config.yaml
num_attention_heads: 15
hidden_act: "squared_relu"
tie_word_embeddings: false
init_std_up: 0.0272
Each number is 50 + 12 x the weight over its row's rms, rounded and kept within 0 to 99. Layers, rows and columns count from 0. The size before them is the row's rms in percent of the matrix's.

# q: layer 4 attention query, 960x640, rms 0.0372, rows 322-359, columns 520-559
# k: layer 4 attention key, 960x640, rms 0.037, rows 322-359, columns 520-559
q322 101:59 36 45 55 54 70 72 30 41 42 52 44 52 50 62 53 42 42 49 53 50 69 67 38 54 46 57 22 31 61 41 46 68 51 61 82 44 33 37 44
k322 113:54 43 42 48 48 50 78 25 42 61 54 39 55 51 62 60 51 55 61 51 66 53 56 34 54 60 63 44 32 66 50 47 75 59 65 60 54 41 41 43
q323 096:39 56 20 27 55 46 56 56 37 51 21 37 45 41 34 70 32 71 35 44 43 49 67 37 61 45 46 57 44 63 49 51 57 47 62 44 44 56 46 54
k323 096:41 59 33 50 38 55 50 61 28 54 37 48 47 42 38 63 48 57 52 38 34 54 63 21 60 53 39 50 35 60 45 59 82 60 43 51 49 53 47 43
q324 096:43 40 48 30 52 56 99 60 46 53 49 51 36 62 61 30 49 52 42 62 52 58 56 45 32 60 58 48 48 56 62 50 67 39 38 45 67 51 80 55
k324 098:44 44 45 44 43 61 71 46 43 48 56 62 45 65 44 32 53 65 33 90 55 57 56 53 42 52 35 52 59 54 44 34 77 27 22 56 71 44 73 53
q325 094:56 49 64 50 47 40 61 62 52 53 63 63 52 63 42 37 42 40 61 72 37 61 62 24 55 32 40 62 57 49 57 45 50 45 70 55 44 51 57 34
k325 100:46 52 46 45 47 29 58 57 55 63 69 64 43 60 68 37 54 61 50 63 65 65 53 31 36 17 53 75 48 42 67 43 52 56 65 56 64 47 48 30
q326 091:68 47 38 53 49 65 62 37 57 57 77 30 54 52 58 57 60 39 52 70 29 44 39 57 39 27 29 55 60 29 43 39 61 51 60 58 35 40 42 69
k326 088:39 41 43 55 65 46 46 43 41 64 68 41 39 46 69 60 43 37 63 48 48 44 32 74 57 52 46 42 55 35 41 41 76 51 52 66 29 48 56 49
q327 102:51 23 47 55 68 49 69 48 57 46 37 41 47 38 45 50 46 19 23 76 64 78 38 53 54 65 70 62 55 70 41 41 43 58 46 47 56 58 48 51
k327 099:27 37 54 39 52 44 44 41 53 37 62 53 42 40 43 49 72 44 35 49 67 53 42 59 58 58 52 52 59 37 53 32 41 38 58 43 51 53 55 53
q328 094:68 49 45 53 77 32 50 54 61 45 43 66 41 60 50 44 57 61 60 47 74 49 53 71 47 48 33 65 42 29 54 57 42 48 33 40 48 36 30 65
k328 097:49 58 47 59 64 46 40 47 57 50 49 54 21 67 59 33 56 53 54 44 72 68 62 62 66 59 27 63 48 40 65 47 38 41 61 39 39 30 33 65
q329 097:49 46 49 67 67 44 33 33 35 26 41 41 62 55 40 57 60 51 46 45 44 57 44 68 50 59 38 33 39 39 42 42 61 65 48 53 49 25 51 69
k329 105:36 50 37 59 68 57 47 33 31 21 39 38 59 59 41 58 66 57 57 39 48 54 51 60 47 58 36 44 41 61 50 45 63 53 32 81 25 40 69 59
q330 102:40 61 56 67 64 30 61 43 75 44 40 54 44 48 60 28 33 49 42 39 82 52 28 54 26 72 54 42 46 81 51 75 33 46 64 49 58 63 47 32
k330 087:35 59 65 69 52 27 70 42 55 39 52 61 51 45 65 31 53 52 30 17 59 43 28 50 24 50 48 24 51 66 49 52 38 41 58 55 37 58 50 56
q331 103:52 50 58 46 55 65 56 48 65 52 57 43 57 63 64 36 56 39 58 39 45 53 57 65 48 44 41 50 43 25 55 54 33 50 77 57 70 45 61 51
k331 105:43 24 59 33 48 49 49 38 59 50 58 48 60 47 69 42 70 31 61 46 54 34 48 59 64 54 38 44 50 35 51 52 33 45 61 34 78 53 69 54
q332 089:47 41 44 73 53 16 50 23 53 30 51 57 51 28 55 61 63 63 51 53 59 55 40 57 59 40 71 40 50 40 22 58 30 59 50 47 52 39 30 67
k332 087:58 48 58 70 58 36 56 19 37 52 51 51 29 38 60 45 56 48 73 27 49 48 56 65 40 45 58 33 66 50 56 13 53 47 71 56 45 35 45 64
q333 100:57 59 60 35 44 41 43 51 23 62 27 58 24 42 77 52 31 51 45 30 60 53 49 42 52 23 43 41 33 49 57 36 58 52 52 47 31 61 55 50
k333 109:55 56 43 65 33 51 55 54 25 72 36 68 24 39 67 50 45 52 65 19 30 59 54 41 26 25 62 57 35 61 56 50 83 28 38 53 31 45 50 26
q334 093:53 62 58 39 62 51 48 59 61 58 48 45 44 80 55 59 75 28 40 34 28 57 45 51 63 46 53 53 57 41 48 60 41 51 59 59 53 64 55 40
k334 095:36 38 42 35 67 64 50 62 60 40 36 40 65 73 65 67 58 49 51 46 44 53 53 65 50 63 53 39 46 54 56 58 42 48 53 59 59 57 75 57
q335 098:74 33 54 38 54 58 48 28 49 60 61 48 55 46 22 52 68 41 54 67 47 59 66 34 44 26 51 64 50 38 53 48 54 69 58 59 44 55 59 51
k335 105:61 25 59 41 64 36 32 12 76 48 54 58 59 40 30 56 57 40 49 66 58 44 38 44 80 25 24 59 46 43 32 39 49 61 53 66 59 69 44 70
q336 092:35 70 55 29 53 50 47 78 63 56 40 44 57 20 45 64 46 63 62 46 51 56 68 68 65 51 59 70 53 58 54 40 62 46 62 54 50 27 51 43
k336 103:45 57 72 30 44 36 36 79 68 56 44 54 63 33 62 73 43 38 56 55 52 40 55 65 70 49 67 66 56 46 60 30 58 56 51 41 41 33 61 43
q337 097:45 48 27 63 68 41 46 51 75 46 47 61 44 53 43 34 42 60 40 71 51 64 49 51 63 33 48 64 33 58 87 49 42 56 52 59 49 49 24 51
k337 095:51 37 46 57 62 43 46 62 53 41 49 73 30 61 34 35 41 58 47 72 64 48 48 59 52 53 38 55 37 61 94 54 47 69 33 34 58 47 40 65
q338 099:55 46 36 32 60 45 53 62 56 32 41 38 45 39 53 51 38 59 42 62 54 59 50 42 54 73 36 49 47 52 35 50 80 39 48 53 51 47 34 53
k338 115:27 46 33 42 46 46 77 60 34 40 37 40 55 40 57 53 50 78 52 41 56 53 50 45 54 60 41 47 44 33 51 46 63 37 36 58 58 57 49 69
q339 106:55 48 57 48 42 37 73 51 84 55 68 55 44 54 50 57 60 48 31 45 59 64 35 38 51 54 37 53 46 48 36 43 39 63 75 37 56 65 59 44
k339 099:62 30 48 67 50 40 59 42 80 47 49 46 37 57 35 49 44 48 44 35 66 53 41 46 45 63 34 45 55 44 48 39 49 66 59 45 47 35 55 43
q340 097:54 54 28 63 49 52 29 53 28 49 30 32 53 63 33 59 50 45 64 40 41 51 52 41 37 53 55 51 50 39 43 42 54 68 58 41 40 37 53 54
k340 096:42 47 38 45 54 36 44 43 41 38 36 46 50 56 30 54 59 66 44 75 49 57 52 24 57 40 63 45 64 46 53 50 41 60 38 59 68 40 50 55
q341 139:56 41 55 46 65 55 85 48 43 38 51 55 44 52 47 65 33 65 31 37 50 72 28 41 48 57 29 71 25 55 49 31 74 51 58 47 62 41 59 61
k341 087:58 58 65 59 29 43 72 51 66 64 64 56 57 35 37 66 35 52 39 58 42 69 42 43 57 40 57 67 35 59 43 32 61 71 34 61 66 67 60 53
q342 096:71 71 29 59 44 59 40 26 55 66 38 55 50 47 51 56 36 60 53 56 48 41 64 42 26 32 43 56 68 48 59 42 37 62 59 54 46 57 48 30
k342 104:65 94 42 45 62 53 26 37 62 68 29 61 59 52 55 67 45 47 63 46 45 47 61 39 43 43 32 44 68 46 53 47 39 63 48 52 33 53 52 24
q343 097:35 49 64 66 32 45 46 18 45 38 63 65 53 43 48 56 49 48 31 59 48 55 53 65 61 47 58 52 29 40 34 32 39 26 51 52 64 62 59 30
k343 104:44 51 69 62 56 46 45 36 39 39 45 56 44 53 57 53 61 43 15 64 78 27 41 66 65 58 58 58 47 50 60 40 32 36 39 27 50 61 53 40
q344 092:54 50 61 63 50 46 46 46 58 58 39 60 53 42 64 51 47 55 51 37 37 53 44 54 36 55 45 72 42 81 46 68 39 56 38 36 34 69 56 52
k344 094:40 66 48 63 49 53 52 59 52 42 63 53 46 44 47 48 27 49 26 47 36 60 47 49 46 46 32 58 31 62 61 67 53 60 50 50 45 54 49 38
q345 106:32 60 57 42 60 32 51 56 67 53 41 47 40 56 54 55 36 78 32 49 36 32 61 69 70 67 56 47 50 49 65 51 46 18 55 61 61 25 41 57
k345 107:57 49 49 50 65 35 52 65 60 48 30 50 40 43 49 45 53 62 46 51 58 31 58 63 56 65 64 46 64 57 49 61 46 42 57 69 61 45 35 67
q346 098:63 65 64 35 43 41 75 56 63 43 41 41 58 66 62 55 53 65 38 32 58 49 68 48 59 60 56 57 52 45 53 52 74 45 53 55 64 54 28 41
k346 101:43 39 54 44 44 51 59 53 77 47 38 48 57 53 40 64 58 66 32 62 71 52 60 48 54 59 47 61 52 72 46 65 52 58 54 58 70 50 50 53
q347 094:60 45 29 53 49 45 52 38 37 58 45 57 47 57 34 58 72 60 34 78 56 44 59 40 54 56 55 16 52 51 61 58 44 48 44 36 57 42 37 49
k347 089:40 51 16 53 66 50 45 45 51 57 46 54 44 47 36 47 55 71 25 50 62 50 54 58 54 60 53 24 57 51 58 47 52 50 32 32 58 54 54 75
q348 096:47 51 57 60 45 54 50 49 56 62 47 47 63 36 39 49 57 58 44 48 50 49 59 62 60 50 73 37 34 46 54 73 59 54 54 58 64 63 54 58
k348 100:58 47 48 58 37 39 59 59 67 70 43 47 51 37 49 50 45 49 44 72 48 49 58 67 60 56 67 51 60 60 52 70 41 84 50 43 82 47 48 60
q349 093:59 52 50 36 53 65 45 82 45 45 49 55 48 51 39 59 52 60 51 69 53 53 65 38 55 52 65 66 56 50 29 47 51 51 55 26 33 66 44 55
k349 090:50 48 48 51 41 63 50 69 50 41 48 46 39 47 37 55 53 51 47 57 51 51 49 31 46 51 65 48 53 34 29 25 50 46 71 50 44 52 43 56
q350 102:59 45 56 43 58 44 42 64 59 57 54 51 63 55 41 44 40 59 54 41 39 45 67 48 71 46 55 57 49 49 58 54 40 69 58 33 49 75 47 44
k350 103:54 72 58 40 69 54 60 61 67 56 58 39 48 49 48 38 46 62 28 33 35 53 52 47 63 48 61 55 44 61 47 63 37 55 58 35 55 66 33 33
q351 094:48 58 55 31 52 51 38 66 57 42 44 50 52 44 53 61 48 35 63 63 39 58 60 54 50 31 44 51 52 37 39 66 40 59 61 56 52 53 60 38
k351 105:36 54 67 31 46 59 43 60 76 70 45 52 59 34 57 43 47 34 84 54 33 60 51 62 58 43 38 43 51 35 52 48 43 51 41 60 60 66 65 41
q352 105:40 51 24 35 46 54 67 54 35 58 49 49 42 44 41 31 47 49 26 51 61 75 29 51 45 58 33 34 37 61 62 45 45 50 43 67 52 44 41 40
k352 097:58 58 22 61 38 50 65 54 32 42 46 54 35 50 40 25 48 43 26 66 71 51 46 47 49 56 54 40 32 59 40 51 62 57 41 70 50 32 41 62
q353 117:57 34 79 60 65 49 52 50 44 59 46 55 45 54 40 45 46 36 59 31 44 44 64 41 47 46 55 67 44 32 31 55 52 62 71 34 42 69 59 61
k353 098:52 43 58 50 62 44 54 56 34 51 57 58 44 47 33 41 37 42 56 44 27 53 63 44 44 38 66 51 27 31 34 64 54 41 74 52 50 56 49 45
q354 097:57 60 46 26 60 51 57 60 50 48 58 63 39 67 53 45 43 42 54 33 40 49 59 55 42 77 35 41 46 37 40 54 58 32 81 50 45 42 52 61
k354 096:57 34 57 39 58 48 42 51 49 47 61 59 42 54 50 33 44 41 59 52 33 40 51 78 48 81 46 36 35 34 35 52 70 48 59 51 64 41 57 46
q355 096:36 60 73 46 64 55 57 40 44 53 67 37 44 44 61 62 71 40 59 37 52 52 19 65 53 35 47 49 33 47 61 57 39 51 40 59 49 48 75 56
k355 103:67 62 89 49 56 40 44 49 69 66 49 56 35 52 55 59 68 35 50 48 60 59 37 63 51 25 43 60 47 49 60 55 45 47 54 68 42 39 57 59
q356 101:42 58 45 54 51 40 64 51 33 56 53 51 65 63 59 56 38 23 61 47 52 49 53 35 21 27 52 69 64 58 71 57 56 48 52 63 32 45 52 63
k356 102:56 51 35 49 57 33 61 48 49 47 28 43 51 57 69 51 50 27 62 71 51 41 61 50 38 43 44 71 54 59 71 62 61 53 45 43 45 54 52 27
q357 103:39 39 47 57 40 43 55 52 49 58 81 39 56 56 44 42 70 50 55 66 54 55 55 49 45 63 47 39 56 44 72 52 57 47 29 57 47 44 31 55
k357 095:47 39 47 49 44 62 42 48 33 50 51 46 42 50 36 31 41 49 44 68 70 54 55 32 54 48 43 47 63 42 66 45 41 35 40 65 51 62 52 63
q358 110:34 52 36 41 36 48 49 74 28 62 35 62 48 43 45 50 41 68 46 61 60 56 54 45 57 61 56 51 34 76 45 64 25 43 47 52 70 63 43 56
k358 087:32 41 29 48 53 50 50 67 30 46 13 65 56 55 50 33 34 60 29 29 46 57 44 38 60 55 39 59 26 65 50 53 53 36 53 42 53 70 45 65
q359 113:41 42 67 52 47 54 35 67 73 63 57 64 68 50 58 27 57 27 85 39 57 37 50 53 53 50 68 54 67 56 82 39 19 46 22 63 53 57 64 63
k359 118:58 58 61 49 52 62 41 69 73 66 60 57 50 52 51 50 44 46 53 41 57 57 56 59 44 47 58 61 55 52 62 66 23 62 44 49 53 50 69 44